{
  "d_model": 160,
  "head_dim": 32,
  "vocab_size": 8192,
  "activation": "gelu",
  "norm": "layernorm",
  "positions": "rope",
  "rope_base": 10000.0,
  "bias": "all",
  "lr_head": 0.0138,
  "batch_tokens": 65536
}
Each number is 128 + 24 x the weight over its row's rms, rounded and kept within 0 to 255. Layers, rows and columns count from 0. The size above them is the row's rms in percent of the matrix's.

# layer 5 attention query, 160x160, rms 0.0935, rows 0-31, columns 0-79
size [ 84  99  90  96 142  72 108 113 106 107 104 101  98 116 106 109 108 108 109 113 112 108 112 104 108 107 106 109 111 110 107 101]
[[116 120 118 129 101  85 144 104 140 121  70 127 135 125 105 111 131 124 149 106 104 122 116 105 105 138 146 117 154 128 139 129 183 114 130 136 121 122 122 109 135 148  66 138 154 142 102 125 132 163 166 132 100  98  55 112 169 155 196 118 119 139 111 143 152 121 182 122 139 145 150 100 101 145 137 151 154 130  89  74]
 [137 144 120 190 112  86 144 122 161 106 143 140 150 117 115 159 112  76 100 112 127 129  97 144 155 139 138 130 109 148 116 141 123 139 114 159 136 113 122 103 117 132 122 107 149 184  68  90 136  94 119  68  84 165 111 108 152 153 175 106 122 120 116 163 105 112 127  90 104 134 141  68 143 119 106 107 139 121 121  98]
 [124 121 125 153 141 123 156 103 143 145 134  93 121  99 116 166 141 106 138 135 131 132 110 142  81 147 115 161 160  74 134 168 127 144 113 116 136 131  78 173 153 140 140 113 121 131 127 157  73 117 115 123 108 128  79 115 123 179 127 141 143 152 127 177  79  96 147  77 118 114 118 147  96 132 153 124  94 125 100 145]
 [108 110 148 124 138 137 102 172 170 142 109  99 121 167 133 108 101 164 108 143 142 121 139  87 104 121  84 109 102 187 163 131 120 151 124 103 133  86 148 160 117  97 128 113 114 140  89 127 130 156 149 153  96 102 126 166 140 144 117  95 144 159 157 133 115 146 112 109 130 108 122 149 135 112 111 170 152 135 166 182]
 [107 200  92 154 173 109 129 119 136 116 126 139 146 123 143  98 137 106 140 114 104 159 126 114 133 131 119 134 154  95  89 126 163 143 102 109 112 157  76 145  82 128 163 149 121 135 204 162  92 164 145  59 142 122 100 101 108 161 116 149 115 150 169 127 135  80 140 103 123 105 102 126 103 147 111 111 138 151  97  80]
 [145 139 122 148 165 175 117 109 157 176 128 104  94 134 114 138 153 102 147 126 102 165 157 119 139 133 107  97 133 132 151 122 137 125 101 134 148  83 110 152 108 144  95  94 106 152 159 103 120 142 102  95 134 163 104 157 142 121 119 111 133 124 137 126 104 129  89 117 164  93 137 138 142 154 132 157 126  95 115 111]
 [ 87 131 136 106  93 135 133  81 129 133  84 161 141 162 100 108 120 141 149 161 136  83  98 152 112  70 124 148 133 142 132 127 163 124 134 122 152 149 161 110 143 128 141 144 132 119  85 107 111  92 123 103 119 104 104  91 139 153 136 140 154 170 132 144 115 119 158 121 158 113 158  75 136 139 124 111 114 172  86 152]
 [124 105 123 162 134 115 150 142 155 101 133 106  93 108 118 122 105 110 126 112 128 112 140 150 159 123  95 129 109 107 127 149 124 150 114 123 141 101 112 125  98 125 127 137 138 175 115 115 192 123 127 117 196 157 109 149 148 105 150 106 173 151 137 118 129 154 164 134  88 141 147 130 128  78 137 122 158  90 146 121]
 [106 108 111 111 126 115 126 117 112 145 166  93 110 106 145  72 142 168 145 128 139 151 131 153 122 100 111 102 144 101 137 121 141 110 176 155 168 111 102 104 115 126 165 114 129  88 106 153 126 102 176 168 164 128 110 126 153 138 118 122 112 136  98 112 109 187 141 130 165 153 129 128  83 138 142 148 133 114 137 132]
 [134  82  84 108 137 148 112 148 111 114 128 140 129 147 154 109 112 125 146 115 143 138 153 171 143 135 102 122 138 103 126 169 122 124  65 175 176  88 129 118 159 116 116 112 123 127 127 134 146 166 129 118 141 111 118 128  80 146 172  88 128 176 159 105  94 129 119  98 125 138 108 137 151  83 152 145 141 118 115 131]
 [120 150 146 124 183 168 136 108 122 122 152 123 151 194 102  85 129 133 135 127 110 181 167 147  83 121 130 146 102 149 139 127 157 132 122 104 126 154  76 148  87 120 151  71 105 138 132 148 139 142 118 132 156 148 129 123 113  92 127 108 135 158 149  95 143 148 112 138 118 103 147 135  99 153  93 130 120 120 158 117]
 [149 135 149 102 121 136 114  79 153 101 116 119  88 117 161 113 130  66 113 120 152 120 139 119 152 137 122 115 133 125 112  97 126 120  95 112 124 132 145 116  90 144 125 121 158  99 129 127 133 137  94  73 191 107 195 119 125 131 106 141 127 123 108  81 141 157 109 177 125  92 110 169 117 162 122 140 153 146 139  94]
 [114  76 160  80 149 145 148 117 157 124 171 104 124 130 116 134 133 111 167 103 132 124 149 130 100 146 123 118 104 110 130 101 147 123 119 131 124  76 149  79 127 143  91 181 195 115 160 166  84 161 103 138 135 104 135 116 101 170 103 101  82 166 127 151 105 132  98 107 131 109 132 121 115 138 131 120 147 151 124 127]
 [114  91  85 127 152 124 115 127 168 130 146 121 133 160 115 140 163 120 166 107 114 135 106 111 114 133 142 151 118 145 115 152 107 149 120 130 170 147 178  99 150 141 134 175 151 174 108 110 145  83 108  84 125 107  90 109 154 164 158 156 140 104 148 142  82 149 127 143  89 136 113  96 138  97 169 102 134 121 126 114]
 [108 146 125 147 121 119 142  98 125 117 107 107 110 138 150 114 147 138 116 156 115 163 150 122 113 147 162 131 109 123 155 154 143 148 121 140 176 119 122  85 137 138  83 140  84 187 122 136 134 118 173 118 105 119 113 125 101 135 135 140 104 134 132 127 155 139 148 135 113 106 122 126  94 114 120 148 124  91 134  90]
 [130 160 135 100  75 101  92 164 128 143 141 142 113 122 132 107 132 114 135 128 134 125 155 101 152  88 125  83 115 101  90 126 116 125 159  93 145 129 119 102 115 111 140 179 129 130 158 202 111 100 143  98  88 139 112 146 129 150 137 115 172 105 137 129 173 163 136 108 179 114 137  88 109 126 118 125 159 169 100 150]
 [102 167 155 159  87 157 139 140 136 134 101 134 138 138 136 118 161 156  80 143 125  96 108 159  78 103 104 138  99 166 125  97 141 152 186 138 106 166 107 126 108 149 129  93 173  71 128 132 101 152 132  96  81 130 155 129 124 139 156 135  83 136 139 136 106 148 143 133  95 127 149 111 145 152 159 133 117 133 129 159]
 [ 88 151 116 136 170 102 122 139 154 104 146 165 136 146 166 116 179 148 157 126 117  98 100 180 162 121 148 141 151 106 115  94 103 141 170 130  98 116 140 176 129 130 134 131 123 121 137 141 168 117 118 165 135 108 163 103  95 113 117  89 119 136 131  69 136 141 103 170 139 110 109 118 135 139 137  90  91  95 139  78]
 [149 152 129 141 145 163 133 124 118 136  93  98 142  97 159 113 109 135 100 116 137 134 115 143  97 113 134 143 100 143  73  92 108 150 153 133  98 170  98 162 145 133  98  83 135 117  99 115 180 144 122 113 109 105 186  98 118 163 123 174 173 113 139 109 135 104 141 133  77 106  73 102 148 119 134 117 139 111 110 128]
 [115 155  95 153 139 135 115 127  94  95 110 160 169 108 130 126 117 151 121 151 132 150 118 128 141 129 168 137 110 160 112 116 139 122 110 119 109 132 128 110  99 121 131  76 111 149  89  94 132 153 111 150  74 107 116  87 156 121 114 154 151 107 112 116 162 145 128 170 145 102 110 169  92 147 122 123  81 110  84 151]
 [163 140 182 109 157 110  93 104 116 146 133 177 110 123 153 113 124 129  99 108 122 137 100 123 122 115 140 182 127 137 148 172 147 110 111 104 166 130 127 116 145 145 136 133 161 124 159 128 124  88 149 107 127 110 148 137  96  87  89 138 152 107  90 151 137 129 105  82  77 166 153 116 141 155 119  96 110 129 119 148]
 [109 102 124 114 137 150 111 124 131 155 107 158  88 124 152 100  99 138 121 104 167  53 126 147  93 133 106  91 172 120 102 118 108 102 121 149 128 135 131 167  93 173 155 136 111 123 105 153 172 150 143 110 155  88  97 117 125 128 147 127 125  95 116 135 144 100 146 127 107 140 141  93 149  82 143 135  79  83 131 101]
 [170 134 115 156 166 160 103 123 127 117 104 109 135 147 165 122 163  99 116 129 119 141 110 151 148 137 108 165 135 102  77 119 144 102 110 150 148 133 117 151 140 101 132  59  99 117 167 104 123 145 138  98 102 139 163 138 119  96 106 136 120 151 121 101  92 151  95 124 114  81  89 136 161 136 136  98  98 122 120 152]
 [138 136 106 142 138 115 104 137  98 109 174 119  95 104 129 138 146 128 126 165 141 164 116 103 122 137 115 141  99 100  94 108 104 107 131 131 108 137 114 133 102  97 135 119  80 139 125 157 129 142 142 173 121 103 148 132  89 125 136 131 192  93 157 129 164 183 100 155 105  85  99 140 128 115 112 129 106  89  84 165]
 [121 135 110 135  78  99 125 155 136 111 119 181 134 122 156 123  73  93 112 163 143 121 120 111 102  98  68 100  99 136 121 154 152 132 125 156 146 107 136 168 141 148 139 136 163 117  89 139 121  95 103 105 102 103 165 156 131 148 135 108 129 120 120 144 148 146 157 132 137  96 139 126 147 176 136 156 139 152 154 142]
 [116 123 138 113 153 179  89 155 136 144 149 150  89 109 121 173 103 142 127 149 139 142 133 152 109 116 115 133 101 113 113  94  69 134 148 153 130 122 132 137 130  99 114 115 158 185 116 111  83 105 106 133 155 144 149 120 147 128 105 160 158 153 140 119 128 140 125 147 149 106 125 126 130 109 104 116 161 156 115  97]
 [111 131 136 117 121 137 140 104 118 120 147 110 118 178 116 153 138 138  98 123 118 100  86  95 117 125 140 124 143  90 110  85 138 123 154 125 133 162 110 158 117 135 118 125 104  58 169 140 114 129 126 135 136 115 140 121 143 113 142 167 147 114 161 142 103 137  60 132 131 105  96 153 138 143 112 145 127 125 126 136]
 [129 159 101 103 102 139 108 117 170 121 141 135 131 150 155 151 125  32 163  65 139  98 148 100  92 115 113  86 116 117 181 124 123 111 124 101 125 105 119 142 113 117 169 172 132 151 140 123  93 134 122 124 149 125 102 136 139 131  93  97 146 107 151 143 150 135 130 168 154 133 137 133 142 117 101 134 152 109 128 140]
 [131 132 107 136 127 141 134 123 125 111 145 119  83 112 121 169  99 148 117  99 124 116 144 108 163 112 146 153 127 119 158 157 110 120 154 106 143  97 128  90 126 149 148 128 112 165 121 116 106 120 145 154 133 119 116  90 113  99 145 127 220 121 158 136 134 148 147 141 111 163 127 132 122  99 117  99 194 122  97 138]
 [181 156 138 156 142 187 109  98  82 109 101 121 135 146 164 102 123  96 169  84 131 110 138 132 101 163 132 140 122 106 122 115 113 117 108 135 149 127 135 102 136 124 139 124 129 158 132  92 150 142 123 122 146 169 113 138 137 151 155 134 127 130 146 134 161  89 173 142 135 134 133 100 152 108 101 136  84 129 126 139]
 [140 125 124 142 150 139 137  95 136 159 128 117 130 145 138 180 150 120 170  87 128  97 167 155 145 137 141  94 116  93 178 115 105 157 124 127 167 100 132 152 180  86 128 142 126 161 112  78  86 116 105 112 158 139 102 161 163 120  89 115 117 155 128 109 107 123 123 139 168 145  99  89 119 122 114  90 140  90  87 148]
 [123 122 194 143 110 108 130 125 124 113  79 139 119 106 142 167 160 157 146 131 117 146 105  96 142 186 131 119  94 125  88 123 146 142 146 181 125 123 143 130 120 135  75 167 143 122  75 114 141 131 203 138 107 140 123 135 119 118  67 155 108 134 144  84 119 129 106  80 157 133 133 150 125 133 103 115 133 144 146 131]]
# layer 5 attention key, 160x160, rms 0.0859, rows 0-31, columns 0-79
size [100  85  92 101  70 124 116 112 108 109 109 102 103 116 104 109 111 106 109 115 109 108 111 109 110 110 107 104 107 114 101 105]
[[153 140 113 132 153 145 150 156 116 110 156 127 127  91 139 108 107 121  83 140 152 123 169 142 132 121 145 110 117 130  81 112 115 163 135 138 144 167 116 126 124 131 195 110 131 111 162 121 126  82  95 126 106 145 122 145 106  87  64 169 142 146  92 125 112 131  61 114  80  92 123 144 141 101 126  88 139 143 166 167]
 [132  89 163  85 118 143 108 122  83 172 121 106 120 133 188  75  91 175 176 116 132 113 148 113 109 104 102 162 162 128 127 107 119 110 123 106 111 113  89 149 150 144 130 152 106  92 150 134 157 172 151 196 133 115 120 174 146 120 122 136 144 132 118 125 138 144 162 163 148 147 181 114 118 129 157 142 109 114 147 148]
 [ 68 146 107 132 133 118 109 161 113 129 134 114 135 151 134 116 190 135 130 104  71 132 137  77 138 102  99 133 115 138  84  68 174 132 157 147 130 133 109  93 111 144 170 143 115  88 170 143 123 127 160  94 122 136 137  91 147 153 128 146 126 145 141 112 149 134 108 140 121 121  82 125 133 169 100 133 120  98  87  69]
 [156 143 158 107 114 131 167  82 127 144 130 138 153  70 127 104 141 123 134 183 125 146 133 150 121 126 159 151 142  99 153  99  86 132 178 137 100 146 103 121 135 135 136 142 121 105  96 129 133 153  97 168 122 117 135 113 125 110 147 171 127 146 110 135 145 127 123 149 113 154 103 137 104 138 159 132 128 139 133 143]
 [124 130 110 135 116  71  96 144 153 116 134  92 147 131 133 144 123  79 109 134 123 111  91  91 147 146 122 113  98 160 123 160 131 137 106 159 151 136 115 124 111 117 130 139 123 172 130 124 118 132 185 125 116 121 113 107 119 165 139 100  65 150 112 145 140 133 118 126 139 132 123 121 118 149 109 106 124 115 151  97]
 [201 140 157 138 145 174 138 111 132 146 129 125 116 109 143 123 107 137 124 144 128 133 148 169  97 105 130 172 149 166 147 124 137 120 131 162 141 126 148 120 106 114 131 127 151  89  83 158 138 130  93 177 117 138 146 151 114 130 135 133 148 137 187 116 100 145 120 146  85 134 123 103 158 122 162 132 146 147 126 189]
 [113 133 140 173 112 168 137 140 151 129  96 131 141 166 104 146 118 134 154 162 112 108 134 117 112  88 142 129 180 129 107 139 146 123 121 102 145 118 152  94 123  88  95 125 106 128 140 114  71 107 129 106 127  95 101 111 122 157  85 147 136 149 115 134 119 157 103 106 173  94 125  99 144 175 116  94 120 156 106 160]
 [121 102 125  95  75 125 102 147 143  82 132 126 129 126  95  99 133  83 141 108 144  89 131 144 136 141  93 130 111 110 125 141 124 135 112 106 155  84 121 134 117 151 120 124 136 182 154 122 135 127 158 150 175 156  98 172 145 107 151  87 160 172 122 120 100 144 154 106 127 127 174 120 122  79 147 130 121 124 158 119]
 [133 130 110 161 128 125 129 148 104 112 156  87  90 113 137  83 167 167 170 153 149 170 121 129 105 111 156 139 130  90 115 115 111 103 163 121 157 117  92 133 138  96 164  92 125  74 113 147 130 112 185 147 168 140 122 119 195 141  87 136  86 143  99 119 122 168 113 131 131 142  98 125  84 159 125 118 164 102 135 104]
 [135 100 102  97 134 159 123 167 138  98 127 140 156 149 145  82 120 109 149 137 165 112 135 149 138 155 143 122 133 132  95 147 112 101  92 162 160  85 120 127 204 133 113  92 121 145 157 126 119 160 167 147 130 164 129 135  89 156 139  95 127 169 124 101 117 133 123 119 148 138  99 123 134  98 162 130 139 136 119 139]
 [149 145 138  78 138 153 131 104 134 122 141 120 184 164 101 119 120 145 133 127 141 141 144 160  80 138 135 162 113 152 145 138 183 127 159 112 135 152 109 129 124 109 128  91 137 141 112 136 141 119 121 145 129 124  94 149 108 103 125 106 169 167 178 126 131 136 125 146 103 145 156 127 108 149  83  81 105 139 160 125]
 [150 121 129  98 119 144 104  57 143  86  94 132  86 124 128 108 125  77 119 110 146 103 108 172 142 158 156 129 126 141 123 130 160 140 115 102 138 146 138  99 138 160 144 160 158 109 120 133 132 121 130  80 165  97 186 126 132 135 119 104 147 124 117 112 120 130 129 176 102 141 127 130 139 178 117 130 118 125 135  78]
 [113  93 182  75 144 153 154 139 145 120 155 127 119  97 122 124 162 107 122 115 141 120 124 101 107 118 127 154 103 140  88 113 143 132 126 134 126 113 155  94 147 175  69 178 175 126 128 153  87 150 109 137  98  86 119 113 116 161 101 109  87 187  89 129 102 108 151 141 135 114 138 124 123 142 112  95 146 162  90 112]
 [115  82 102 132 169 144 120 163 170 110 183 102 143 150 121  96 160  87 122 110 105 143 152 150 108 113 175 159 109 137 113 142  94 149  91 134 144 157 175 119 129 163 102 141 115 159 108 119 114 108 143 108  99  97 106 115 130 154 149 122 117 129 135 111 103 158 152 132 123 129 145 123 129  73 169 131 109 152 144 144]
 [111 140 125 107  84 125 137 100 148 114 111 102 119 161 149  82 146 127 124 144 135 151 107 130 102 143 186 147 101 110 144 151 118 114 158 126 171  86 125  57 180 135 136 156 104 187 142 130 149 112 175 145 108 118 109 138 103 145 116 151 104 119 158 128 142 142 139 152 120 111 149 120 125 105 147  96 129 112 153 110]
 [140 138 165 138  94  87 101 151 114 153 115 134 130  89 136 130 115 141 131 129 130 166 176 109 142  80 117 118  98 111  82 129  69 158 151 109 144 171 112 111  91 102 140 178 147 146 143 161 114  75 134  94  97 135 133 142 142 151 137 119 150 130 110 133 180 146 111 106 147 134 130  76 104 124  91 126 161 164 101 165]
 [ 94 169 112 163 153 160 148 133 155 144 139 107 102 140 126 137 119 161 130 171 109 110 136 167  96 109  93  94 122 176 132 115 145 158 177 108 106 140 123 150 130 102 160 122 153  59 140 169 105 124 104 103 133 142 149 117  98 142  92 103 100 112 168 136 128 147 130 129 132 128 139  98 101 145 144  92 181  99 140 166]
 [108 149 135 169 144  97 121 121 128 128 140 181 120 136 140 112 153 148 160 135 104 122 126 203 133 111 170 159 139 100 117  90 128 135 161 152  87 145 124 136 111 129 149 123 136  98 112 133 188  99 156 154 159 101 161  82 104 103 109 107 137 125 172 102 123 123 123 177 131 106 110 124 147 127 141  89  96  91 130 101]
 [119 138  92 122 165 151 138 105 125 158 120  90 106 114 126 124  98 136 137 138 155 123 129 185 102 121 140  86  98 130 121  84 127 148 118 110  86 125 122 170 166  90 137 101 140 115 117 167 187 140  93 115 152 129 173 118 120 155 111 156 187 111 163 123 113 123 132 148 124 146 116 103 114 107 151 125 176  86 114 151]
 [136 157  79 132 143 116 125 114 106  97 107 171 165 125 153 134 134 164 136 125 168 149 137 159 153 158 159 121 108 141 128  92 133 136 139 107  98 114 136 129  76  79 133  88 127 117 119 127 126 159  86 109 109 141 119 102 142 120 125 185 158 109 125 114 136 181 100 182 138 107 118 177 115 139 124 112  99 107 129 160]
 [121  94 166  95 153 135  77 129  97 149 167 159  59 152 129 131 132 141 119 151  98 131 129 112 117 128 136 134 150 141 172 159 145  72 108 106 157 114 127 107 130 152 109 141 107 131 151 152 109 136 129 119 147  90 161 152 108  85 118 117 149 118 109 178 140 139 119 107 108 123 142 122 124 160 115 168 120 115 108 138]
 [157 122 132  96 168 123 135 142 171 130 103 150 119 133 144 104 127 144 149 123 129  99 123 163 108 133 122 107 187 116 103 106 122 100 121 161 132 131 134 176 134 154 129 108 105 132 104 179 173 167 141 130 131 108 125 133 102 116  98 139 110 116 119 149 130  87 111 109  99 159 139  77 116 114 150 132  87  81 120 110]
 [134 122  80 152 185 165 129  89 103 142 132 126 125 128 118 146 122 128 109 158 127 111 134 198 153 166 142 124 131 140 115 129 154 102 134 138 145 165 123 147 154 100 193 107 121 111 169 153 139 122 124 120 143 121 157 107  97 111  80 121 180 120 159 114 139 138 165 128 107 115 109 127 129 116 122  99 150 109  96 165]
 [130 145 111 158 124 104 112 128 109 141 132 144 113  84 119 133 135 136 153 160 141 167 141  80 140 166 131 154  75  82  89 100 120 117 126 145 128 140  98 147  71  88 142 132 100 163 115 166 129 121 119 136 131 102 169 115  88 123 128 130 188  95 150 128 183 176 110 144 110 129 113 107 122 100 103 158 119  63  62 147]
 [125 139  90 153 108 114 116 150 145 104 131 156 129 145 138 132  77 102 114 177 131 112 102 116 128 103  85  90 128 143 117 147 144 173 123 136 120  96 117 193 149 131 147 170 135 132 142 169 139 109  93 109 124 119 140 169 111 175  86  84 112 108 106 123 153 176 111 122 141  84 138 150 142 172 131 129 127 144 172 138]
 [129 171 144  99 123 154  74 160 146 119 122 134 136 125 123 137 127 104 119 140 135 146  92 119 136 127 105 167 100 101 117 132  94 161 134 149 145 158 130 160 163 122  96 121 180 159 127  88 124 118 164 139 120 136 130  87 144 112  93 155 133 165 151 115 137 117  88 133 127 134 151 116 101 110 107  98  91 148 123  79]
 [119 143 146 168 153 147 174  96 120 150 144 125 109 120 105 162 128 147 107 123 115 114 104 135 133 130 153 130 141  81 126  94 177 110 143 147 156 196 113 128 111 129 124 140  95  80 129 152 145 125  97 144 142 116 163 105 130 107 132 168 172  95 166 150 130 145 111 126 121 149 110  92 131 132 114 152 132 100  97 125]
 [136 147 148 120  74 113 105 168 163 110 121 157 148 147 169 145 157  48 157  67  97 107 163  62 111 104  89 115 140 123 150  91 108 113 133  96 141 133 106 114 104 152  84 152 115 156 146 103  88 161 161 112 115 136 125 144 145 119 131 100 114 117  92 159 144 160 135 156 133 130 123 132 151 126 111 144  83 136 105 106]
 [122 141 119 110 125 131 102 127 113  95 149 135  92 108 131 122 154 141 115  95  96 144 154 108 165  89 126 142 126 105 167 120 102 115 120  92 128  72 154 119  88 173 114 105  76 165 139 134 106 168 132 138 120 124 112 102 118  79 185 135 174 162 127 138 135 144 136 149 130 135 131 121 115  75 120 141 130 145  79 133]
 [175 153 147 139 138 167 121 125 123 100 109 101 120 157 151 118 131  87 143 103 126 111 149  85 134 168 113 116 146 109 115 133 117  94 123 131 146 122 133  84 159 143 100 129 111 147 155  96 132 158 129 127 135 170 106 139 107 168 127 130 116 128 140 126 154 124 161 165 137 147 105 125 129 150 119 148  82 122 127 133]
 [118 125 144 127  96 160 128 146 111 157 117 114 150 157 122 161 139  72 140  96 123 123 174 126 126 147 164 108 113  86 184 130 106 133 111 113 147 127 146 139 144 146 112 135 110 149 164  97  92 120 141 118 144 132 100 142 162 120 146 113  93 127 118 125 118 114 144 132 166 105 129 134 127 122 108 109  74 131  94 143]
 [120 109 156 120 107 120 148 116  97 135 106 138 113  95 153 205 148 167 148 147 151 140 109 114 112 179 137  84  96 155  80 123 148 160 120 181 102 151 145 125 118 138 116 163 152 126  79 112 136 109 167 113 130 167 126 145 133 130  69 139 113 117 154 104 131 125 154 126 139 125 100 170 129  84 113 109 177 148 132 128]]
# layer 5 attention value, 160x160, rms 0.0639, rows 0-10, columns 0-79
size [ 96 105  89 119 102 110 103 106 103 104  99]
[[161 142 126 195 149 160 193 126 143 164 152 112 130 120 120 168 108 109  91 131 145 121 136 113 121 144 135 125 103 111 127 115 102 146 127 140  98 124  95  99 132 147 105 122 111 116  84 140 128 119  98 163 133 147 169 119 149 150 156 121 129 162 152 133 103 157 122 169 155  90 139 140 141 154 104  93 134 172 160 146]
 [126 122 151 104  98  96  86 143  66 139 158 113 124 146 143 183 152 165 123 144 111 127 117 161 173 126 186 146 105 131 117 144 157 142 153 145 156 143 101 106 141 174 152 140 129 146 122 117 115 151 140 153 132 134 127 132 141 122 116 146  82 131 118 144 121 153  89 115 129 142 147 152 127 151 116 115  74 125 161 105]
 [127 114 125 141 103 170 116 100 139 127 146 141 129 105 115 120 128 159 142 167 102 120 101 105 149 112  83 114 128  94 122 138 133 144 166 115 115 161 105 138 138 161  88  93 103 116 110 105 169  90 139 211 120 156 116 157 108 106 145 132 180 118 131 139 100 123 115 122 160 191 107 117 119 126 142  94 151  92 138 178]
 [136 111 115 144 120  85 103 184 123 115 102 155  85 132 137 148 138  95 136 122 146  94 139  94 156 122 160 119 132 149 123 118  98 121 111 134 119  98 127 124 110  81 146 138 122 113 107 115 146  97 121 169 128 106  78 125 138 139 125 160 113 123  51 118 137 128 145 100 127 128 198 157 144 180 105 172 131 156 118 125]
 [104 119 147 123 144 128  94 137 122 163 131 152 135 178 117 102 144 159 137 141 112 125 109 146 146 133 134 177 123 186 116 111 139 111  97 119 171 141 164 117  86 125 149  93 140 122 160 150 123 131 147 149 126 115  96 114 173 133 107 169 128 125 117 127 137 146  94 136 119  36 154 123 104 158 131 133  85 110 106 105]
 [114 152 143 133 116 148 143 163 115 134 136 188 137 137 127 137 140  67 114 102 124 164 137 110 126 160 102 143 135 143 124 160 105 141 152 152 109 154  70 142 110 139 151 123 158  94 116 142 134 115  92 160 101 112 137 118 112  95 144 123  92 158 146 142 100 101 125 112 141 147 132 140 131 145 135  97  65 164 152 127]
 [125 172 159 137 130 118 146 149  82 139 148 188 145 131 115 144 139 160 114 107 140 160 123 118 115 174 120 187 136 148 134 151  90  95 125 166 141 155 111 121 180 115 145 141 127 156  86 121 116 110  73 149 136 120 157 165 106 131 135 101  84 124  70 119 126 115 140 128 132 165 118 129 150 158 145 188 108 105 147 130]
 [121  99 145 152 127 123 124 185 206 115 123 142 149 119 133 152 136 133 104 106 145 123 151 142  73 134 154 131 128 143  99 129 140 163 131 110 130 108 138 141 130 119 157 152 165 104 120 143 101 103 170 133 139 121 145 130  88 102 123 124 120 118 122 109 102 107 145 134 110 117 142 151 101  88 137 121 105 124 137 136]
 [125 110 103 158 113 140 131  71 157 146 129 127 155 117 130 147 139 148 108 189 123 143  75 123 148 138 117  98  86 171 151 187 104 112 123 124 115 176 135 105 127 114  86 137 117 137  81 114 129 146 125 161 126 112 106 109 158 153 125  63 124  89 137 138 148 162 107 142 145 127 158 123 113 129 119 123 174 145 157 153]
 [198 152 116 126 143 116 148 168 139 143 105 119 112 130 116 108  78  92 132  48 145 148 107 154  69 109 156 142 133 123 132 102 110 139 116 110 112 113 135 115 121 164 108  81 168 126 132 101 121 199  96 101 122 104 165 121 137 107 134 109 148 124 121 131 109 114 131 116 147  95 122 134 114 100 137 110 135 122  91 134]
 [155 139 137  91  99 162  94 140 150 144 126 135 173  92 133 129 133 164 142 178 111 154 124 134 158 112 147 119 110 147 133 155 122 153 151 138 143 160 112 129 158  79  89 131 118 166  92 120 106 145 150 139 111 148  99 146 134 124 106 115 147 125 121  85 122 126 109 121 139  98 157 147  76 129 109  95 151 160 119 140]]
# layer 5 attention output (transposed), 160x160, rms 0.0618, rows 0-9, columns 0-79
size [103 107  82 122 100 109  94 100 102 104]
[[114  94 131  75 126 127  93 106 112 104 158 141 121 121 149 119 170 139 121 128 155 117  90 172 167 141 152 158 168 146 122 144  99 129 120 108 142 180 165 108 141  97 152 136 124 138 148 143 166 143 113 110 106 121 100 123  96 119 127 118 127  97 114 118 133 146 147 105  99 163 109  92 121  73 134 144 150  99 120 132]
 [114 118 116 171 153 163 146 122 145 115  83 155 101  95 121  98 162  89 137 135 134 119 129 124 150 150 101 113 152 141 153 107  91 117  79  71 105 160 117 142 103 116 161 140 111 111 125 145 159 155 131  90  79 140  94 130 107 157 118 138 162  70 168 109 158  86 142 119 137 124 109 100 129 113 137 134 128 115 127 144]
 [127 124 139  80 153  90 158 178 146 112 132  96 142 118 155 177 143  98 107 108 152  95 137 174 123 140 131 152 133 147 123 100 135 118 122 126 125 137 146 108 132  95 146 152  98 129 170 115 125 147 123  68 149 132 132 122 162 203 103 141  85 141 132 110 159 106 118 114 151  97 159 153 128 143 111 135 105 183 137  87]
 [140 110 110 114 120 162 129  92 144 160 161 101 152 163 110  82 108 118 132 113  59 183 131 115  93 155 119 151 102 107 122 131 156 114 156 121 107 143 112 159 152 165 133 139 115 125 169 123  98 118 159  95 111 104 155  91 130  97 124 138 142 107 155 131  74 117  87 140  90 119  84 118 152 134 173 158 146 122 162 147]
 [141 138  96 152 118 149 128 165 160 113 129 132  94  61 118 127  98  82 130 107 125 137 149  95 133 139 116  73 143 108 164 119 146 168 119 118 136 102  88 124 165 135 126 158 117 117 135 129 135 149 145 111 109 137 134 163 110 149 159  94 146  89 114 107  83 120 151 137 136 153  93 109 158 139 129 129 149 124 144 132]
 [139 116  98 122 131 116 132  68 115 103 109  89 113 114 152 120 148 195 126 132 127  96 121 194 144 127 140 144 121 114 116 108 133 120  98 134 148 126 155 114 123 134 133 157 107 151 122 131 145 113 155  50 137 129 106 108 107 151  85 147 177 101 129 118 131 158 113 139 114 105 111 114 104 115 116 172 148  94 105 129]
 [104  87 106  88 144 136 114 112 146 118 114 113 128 119 111  94 111 124 130 124 118 123 146 147 123 116 144  99 166 114 134 108 167 166 160 118 157 104 127 123  63 132 146 126 145 101 162 144 154 148 151  82 149 131  95  94 137 115 131 153 191 100 144 136 118 174 125 139 105  95 100 120 106  63 116 105 149 151 109 133]
 [130 134 107 136 124 166 168  87  75 146 123 115  94 139 145 121 125 125 103 182  92 124 113 110 181 121 122 129  99 126 156 164 112  96  84 135 145 199  97 143  95 113 133 113  94 155 121 121 120 114 138 143 119 120 107 127 162 144 104 139 167 146 144 126 153 160 112 114  98 134 117 135 187 117 127 139 127 129  91 118]
 [140 146 165 112 142 136 110 146 118 105 165 177 115 102 135 138 131  71 152  59 164 126 164 107 115 150 148 135 196  74 108  82 138 173 122 112 117 113 123 116 159 102 139 135 143 106 161 121 157 138 150 117 141 160 137 130 100 106 139 121 136 141 140 130 127 111 143 123 127 122  97 142 117  90 111 123 128 143 120 108]
 [106 111 129 158  88 126 131  82 103 125 145 134 108 130 123 109 146 197  81 196 102  84 140 135 166 132 119 141 124 126 116 155 132 118 100 160 171 116 104 132 104 127 126 154 110 123 108 159 141  83 135 151 125 159 105 113 110 133 133 123 121 137 145 116 140 195 148 144 131 176 148 117 123 132 139 157 129 120 147 128]]